{"num_hidden_layers": 20, "hidden_size": 128, "num_attention_heads": 2, "num_key_value_heads": 2, "head_dim": 64, "intermediate_size": 192, "vocab_size": 2048, "hidden_act": "geglu", "norm": "rmsnorm", "norm_place": "pre", "norm_eps": 1e-06, "positions": "learned+rope", "rope_theta": 5700.0, "rope_fraction": 1.0, "qk_norm": false, "attn_scale": 0.125, "bias": "all", "tie_word_embeddings": true, "parallel_block": false, "init": "uniform", "init_std_qkv": 0.056, "init_std_o": 0.0695, "init_std_up": 0.0801, "init_std_down": 0.0801, "optimizer": "soap_variant", "learning_rate": 0.00655, "lr_mult_o": 0.949, "lr_head": 0.00745, "max_grad_norm": 1.0, "warmup_steps": 200, "schedule": "wsd", "decay_fraction": 1.0, "decay_shape": "linear", "final_lr_fraction": 0.0, "batch_tokens": 32768, "max_seq_len": 384, "doc_mask": true, "train_tokens": 144100000, "max_steps": 4398, "dataset": "wikipedia_en"}
Each number is 500 + 25 x the weight over its row's rms, rounded and kept within 0 to 999. Layers, rows and columns count from 0. Numbers have three digits each. The size before them is the row's rms in percent of the matrix's.

# layer 10 MLP down, 128x192, rms 0.0802, rows 0-67, columns 0-95
101:508479523496474528461455507499460491474489523495515520504509500471501510482510505489505517500494529549482538455481511526476493482552544477490542553535505522493499461502506540491513531490506481473566454515514488517459511558530485507471476461500517491472496464471508497528498538489484502497
094:512500495478509529502516496478558497524498483475482515484526526470503494461497478537455470512485506544511537488480474499490496521509522512527539545501512532491537493475514503457500519456524484498509513557525451534507513509466480509494487519532513490504498463481498509546503515496488493492
102:495513532478511529479521524531514498471473545495535508466505495491490495498487511532421484504520475507485499435501528493477511489464519470451516507482496475536476465471468541527503492474510491522485417539552514485511500519521481524503484456480519517446523523488472466502484552513496483554
098:552533518479474488529519479473491526500486493504495487513471436476466495460525508501547467478499519511488540524480502479504531482519457538517477518484505507497533512447478498488501468500493500439459506456536505531513485436495480527459520519476485468477498520536470525516507496456516470535
096:484498534507492496431415513505495498506513500477472503486480515523485480549466565500520527492553487459478490487493463499528500521466491492523494436507475542466542465487503514527511495513447508525467469464500480537476521527477489533479481505517496487483498513527493527479451509471522524510
096:525482520468466533501489552459546525530492524518510534488513493511520509503514497488527470483532487489488476476488493487464512515459539509511499501464520476560455488506499495491520511516496469545471520527499485528498545515484494541519500499478511501494543478473476504489507495451495466511
101:497504483469493522512543471468520457488500488486524501502483480498549514516497518468560510533535484465493440465503518476514508473537499539506501492521460508478507527502511501492494516485503538493517527520473517476472484490505514525466454510474514470506507469488517488473501478417474529449
103:522524503458493492525494519515506491484518484475475548518465500499462480463462471498509453545519475493489440506482459539480499509513499472501516495508507496480518485471496510524517465501509502532521492511497514492486501496451492491472481556504534521509504489505497502504474482521503497490
103:490504459495482531492526505461516513445511541496474503462493483511545507430502514513525546531545475514485491481516533496546483501495490482439480483477520429497497555521508542467457493485477509477532508505513505461467502502512507484500527469488461476474512551508505482506497521523534505513
101:480484487459501501545509492493483492507516519525494506513529490484489486480536525539485430503481493485545515483524516490540483523514510490509484527474482530485511527468495488516515483485468471481513514546483487488501477459479569489500515497507504522506545477549516474521552465475530532511
098:478513505484457477499482507468536514484501491515504487496507457500546482482495458531537477473528525484486515510542498478509520557484504553509499477535454498459524510507479510524523479491505512496512465479521460504524480465509485469527433456487511527510528541446479521452491487493481481550
095:500479477502503524472427516529507481500543548517482498462476481524484483517486542493507500543536477481532512470470493436519442525546508531512488484499501520536507493487474516511501539503477479509534516482514523499513496491485487501540491509518464481477500496559493531494520477512490451500
088:496479518564517530464487494542479498521477528507482487511441502509520479523524460487491517511487491498489512494475474462493456475513515478500533484509500442476532508523510493485510506558490464504499524495495547512483527493489515527489534516501509456498544491468486544498482480458488463467
101:490528523498478507495518445499512467533505438503476499465473532498483472531493492512526469522511500510545469483488485509469465512474447532508465521455512481498504453508484516516470480516506472492479488525532489485537496495502510478570489509480543463530545518544532506497511458518485549489
097:518516466491543432496550444516512500509529485538479490489488486494474488504475464502444542524428472518469569516507495488511519539504510490537525520480492497483472544518511482436488531521503485528461462474513497513499474535473472526489518530490490529538471522508513525527504516494519505487
117:475533467489491514522446463475522461484536497496525500534475484492455499488473509509481489453547527562442481492520461517521526454483483492516475512450505511491539524525543482493483517517496466492512508499505519522529500479481560518509553480502513489498519491467495494492502465518502519497
106:505457489507513458477505492516505467475471482501493460525518510503500517515514507528497523490479534491485541510479483481521509484526512546525446519458460498494464519467478452489465506455524514474448466491489479487515513498458488491498550512489508477519516495533504519520518451478541481510
097:522501541485496498484500503468476516500470474505479504519512557513510482476494540524549467524545509478476550509509480490522449454434479525484490529447546498478519520498519521466479483530492489506480516529474449460504485527509510534526512487525513518528486490557508483496501502528466539520
118:483456472478484505457486490563515477513475500510478503477484469482562483502513525497531524450525488519525490554495499520518540507485461480512528491533497547498498522503517523528470507503486535490510486480524519462497510524498517502488442513475485495436475473488462484543481528469467486455
106:440490510484473521490502514475478497567529554460478540495521529490516483536470516453559520505473500489473494501475477511546537515513521485528515494480439470493502504482482480521522510548472524535500528501508551516476510480504518494525551480529504487491494490497468538514513507494512474505
103:552493560551468494506460489455499500508437510481512505535508526532574523508530533513476488487493466461558481474538458509521486492466502510488511486522507532491535541501470533464538499514496532462557484493505478496530488489461492442491522535493531489490504485512506470525528509489454467497
103:485546518523539516507475512487544531485434516508524473468509513573522492461469460479500547501491492474519474470454539489498504532490556508519542502484519482509485454534465510499526474523527519511464503526499455525455514503474470523512508542484472511505507527547506533484518488513517500517
101:491478509482498514499525490481469517502504587512483518513480492511504497490483506458482522465480547483536488513530507522538493487476498444503481501500513500526489470533479519519511501522500570457521508514494508485509473507516512495499475469476533546493458464470537520526486550488535483468
101:536531473490532465499475488527518499484466556473521522512536505498498483490513467492483507502506512496474436506492471540572537534540496482531506485498514504489510448501508509454555523520465539479512490516452492489496482491493485531552516486496520516525504459492508510495516487480513475537
096:441474485470509487531460472483488487502480509502510509469489495523542516471476511498439442516509542484495522493517503514507542517525475473527498497522491513486485510538506468512480518465457476514479556495475519499475514476520529465505518491480514505525500516501550488507471461479502524512
097:487477497480519501513559479469457527504523510531480529510535455556500546443524487523482508515489486483539512524529478475518489489523504526506510503486508485506459455510494496496494480509501463484536506522454510509517528500457526509472482500455518505513492536528582497472506491494505516502
097:489533496487480499497526498480510511526465496488496517507475507526442505458520524483513479517494515470528498482511533482493483503503518539497491478507480531536522494474528516476531548510503489457523473529487521453486500525513498502487485484462529465502526534524516500491468510485577500498
105:515506498525514481510544474516505529514521485476475514545510474499508463510524489499522515528515517489529469478511525495477495497548497453509511478454490491502534502521517478518529503530511480485492502498514465491482507535411516506493475514488505514498493535484550475502562505497512531483
092:519574542517447500496501499496474497507516497443453515515483501469505527492505552504532513528468487491461487523504548500484462444479483478471456475443516610474493487507528528482499519499498458479483501496529501499486499494496493506459501509509487525508543487505493490506515515487467537551
103:477503460521485490493505526497469540451525494517518492437487470488498482486478485470538498480496519506495514488443486494532497453472488474474539517469459491469485498495506491509485496517476513508501461537531524494462521445532535471533547545531470509497517467478482510463478469523484490498
098:498490521522455462509536508541497513507507508563474479483498491484492561481454441490549496472496520466515480489490501515523491507493506494477465486479515517532504488491520484490490489541463499504475549488508521497452471504508537522488489518512529497482457528533503557543503455466487483538
105:499477498477525503501496504519490504494548493504521555487479556494499484465461545561513481500501547450475465519471532490471513494520526500484482499520476511500494500486515495501479499489457523457494497473470523506470526499517497511527445497508473515494509475488485489493452491464442485492
099:538438487514524541486440520470495479483476518494471518470497472555410507480496464504506498517476507466461488489481510487491513454498509457511479514507464496500525510523474486485524537497505518493490499523540505490557490492530529484528528529523513482491514503502502514497534507491512525534
099:531506539449487473526502530499560493474442473511487529489494516536511434467483483487484522490506529509513459516505549474487501476496493479522546508472517504489467472526506515514529495500505541531549493532484490505515490491486501484509507540486483521524538517515478471508562476504469456523
096:501543478494518495506488533535506477520524539507463474508493491509505520497476511504476529530499536523494510500512507496513531474535533465489495473536511502503532523540541488511530483508501525518592454510524485518508453499478493521497460481530496489487489525468521478499479550516492487512
097:465499535517481482502464483527510524477534481515480535475553482491509450528535526529509471534522494523490503503494517499459556504475482507508467513494493483456507497486514508481540493463530478520513532506522496541550486476533481509531476504502484456510506503545530554499534525472493473494
101:515508523515521502499480493552555501504502465540507518515447538487512480515510467530548485481446522508462488490541494503516526497494444473483519521547493476520548560532542493517519506511467513507522510434530504502516536523484517517482481491512479498494477515497522447489496505493474541469
104:475467535492504519554490503507491514479497531556461517466542491547525487484509498471512468516520477518475534481476490515472485477478509527486523504482515467475543511516481483496514468477467512497516493462525491505542493510436541533485509487511533514507491488497486523531489512498510491497
097:457493529467523448480513552541516531531532511485509501540534530484504537525519506479472481483490545527481490469495486508498502520458534540504501501482535489547526503482493485491499517528500505509483460491518516451503492498473499495477475489476488520474519490532455538503536501471508502505
104:505504500504523496519482482534503524522510501515487525497504511483479475522508513495471534505464470443551526504492513527528504497493521482493500492518495501505498506545483505468552565488523495426534473532466487508510516509515510517471476524512518463492477522473532541528491497544508503513
101:470511502502466501512483518500488495486499473496462505482441474513537487504499500522492518499519478482467543497473481501514496501483485502484501481507477498468525508501507454489465543540549476434508506476547476478488479535493519493460501470443509500525474496510457522468446500485545483522
106:494538492504506510498527546489489521506488518488537492493489482530542494525552532484485512483509553493510516537474498507481499529506470435474509484508497475501530476485503479495507535454481575481494502484513524487505495498547481488535464500519491461497463501477509517521520541514519507495
103:508495532515528469470571514462547462458507525519513484511527478497475512504489510500527541462521524506536455487484523494484469497506496520476430525519476497509486495463517522455467449490523484505451500521445512515479491504501477550495485526500501467516467491473529511504461492503479516524
094:488512557532515475500484507506489506488528480508507517493450481490491460495516545497502460472463493522524479516489481480495530493489491517495470485517520516506490455527508526477515505465496517465511463518537556487507555498508534520487473525550506530501543488530535470477529458552521519518
108:502453531492490488525523513540486527511523481515483510495515445489493516549473481514495473459506467497496563450535457505511519461489470478478514482458548482503494514502547487526508533515511470558473515502510480486531518519508442507487515495491533484497501547483516501507501515500538504507
103:477491470528529492475532505521492512518469470500460492549494514523493520506517435495451549432467469509460504503524517472513455508517509505460499538475546499491463493513516458471506506497500491466468492470485488504479548517453505505460496460493508524497480500545507529519521520494535498498
101:494533512523468537471459442513533482509500502515504488521501507521463562524488482453483479500541486488495473490494497545477507494514468482498554473515503519477538502516551522496477523492460459539481557468532463474501471500545485451532443505505486494522487446503497509541488511542496498507
109:518523505508491459490526524495489504502526474441515439509543481480514521511509465530505514521499504444515446526516458512511522504491546496508487474514456466486483491478468473511493487465468518462514494461435523531492514482445484486502494493492484529501490494529532482496497479482563502472
100:507543489502480483465494522528548521522495506539450497503501467556545516559496471508496463464479508491490519510491483507523550498492475468511489517474530534564467492525471503482485538520484516494546515518540502494482546471463495515493519505508550502486490478517494463497529496458488511505
092:485492476500525513478538507502540574518460496498507524490493461499479499514493551490543491481504486513472540483519482457515469520473511464520507490507483544520538487507513506414469504451506549498506506497527509563477496505519550481514500504526525531514504477467407469517486548466500471516
099:472498481452533459530490509499478475518479495480500530486501467477508491514447543478535497487484512520546532504487515509520492476488498516496416469536462483523528513493476505479503515492507554476535513473477523522513472488496510505503492517468517472499549507489461534487530508486496503535
096:465495519486477502532494497496444489510483497469523460435502497503549469524547486532489510502514518497522496541485469542484493496491526483468464510485510507468494476492555534493482493459525489491532516472482528525497471517520489510504507486557480513498512475497537524498496517487486491486
097:505480509503517523477502504462493505505462529471544497456514483483463512525522519530478535498511473492490530499467503494490462483506506508521446474519472523541478481451467473540506521481483516510517511512502496543512438480467524481501512442505525493469511494540554527499497512551484527469
096:474511506528510533468498515499532520463530519543518491483459522497497503501524516491478488543498495506503512494541450478478514508504479499524499489494506489507520511511470470507479509469485508451488498493527456530522501533508477478512555494459517474469504484504439470509512531490554502464
099:494483495518497525502505490461516514552484498458538466466503493510499548466448504541522533508480524495514543521515492508488531540494539487476532495495499432470509496534523514530467519487523476538504495534519485517487504518515439530498510486478476503538506501498522474529538481529532561551
093:522551508454479470510522499464508518506509532495544514516544530516546495527496514534469510514502522506477481517510489501510482499538491491524523527452530477562506518496481497473476510495490484477476493475495541484482510453481456518479538508518489491505523479506490446461496514543474553493
101:523483524542521538482492517515467430498502539469499470518463482523544506504496524527538510506475489501459441517498469522521529499472500492453470521499497501489460508508452525509473556500513499509501458522490487488491506515470519483538498547548456527488467505512483476468501495519505483489
092:486516544551496469469522453519539500535508506499459514528527539487452469544490537471494509455509498506472503473515459524468480518479525521491518515550519478533499506498504465506495492512490525480499483439541559490474501492506505473479503508450523497504514509506476542467486515519430451511
104:459463442504494494485481481505546478456514513468526518486519508523547501502501486491488524500544527554479545499518526473496505470505470485480481503515475504461519495486528509530461539516448514539541476523487519497485511537523491497484537474468526472505486491521497465484480513490520515519
094:499482494520495487520503457523450505508487504490478444495488516496475508472519508515494467423465487504560529496547467499515463534507531533442505491482490488489514477510508503532547478494485501508495542533485499541475468476496493518521517504537505521512534499552498509511526497511448514477
102:509535510483471524513486483461513486470470489476530539511540471524527471503489488500532472509513484519498496548483511486491453531481474510478495524467497491454491515491451498517529492496503487522480479483489502467522492483498529474507473528452495495510505551498483578499504532525462516550
101:520486474512498488477508453490518455466501492478474487528466505464512502497493461500544504506486538497468553507539518523483481498492512483484510471525471544513520471490474512426484517503462489498511456481476515534537511487491494503474436504489511486514491502502502504483544493466465525509
096:494487495452492489571451493482482518470487496555494510526499526485511497492503493505499483482438481495497490487504533496434520487486510486525523508484505519518530494522466510528500494485524527498507516505511470494480485488516502512482480490523454492509521459485508440511530486496471500487
096:488510501507536489484527492497505540477494560466484489504509503471468541511498449474454481477531513482497506452476517447486509486484470471516507518493459484540503481520540520518465505459498488486476499496516514504505484507511466511473542488519478465475529473488454514514494499493473490485
096:493517508490513504520480514512520504535468491481535546488501513520507490518449555495478529519564462447500473561506516474506468458479494506436498515429518510455509534508520503496470509502526521489538512517467495494505499477550492476500480505490475539513517505541545518471492484515473539478
103:532474530501495475512449494490460510498466484540520501515526476462500477488544517526528466522501527523495533473533495470464485543462511489451473511458536506512491493495464535512469509492497468502489482505482513494477491519542480540499539506557503533507499489450502536500473490502529490512
109:487520509519540502511529485510517507473422478523524477506469497498491514514511500503527509489505502534470523544484490474473499511475559518492579466502497505510486492471514452497466524469484505516495536487501486518529495501508528518469496519517505544467513525509546495511482508502506502456
098:505488539499473516497508488498486488521467470524512466495518570509504487498527548542464545494513541502518494461513466502513513480525551523496515464440512528519485519519548517498491452490468504531530509508489556506457487514482509531499476480473517556473496479506524474524454506499502492501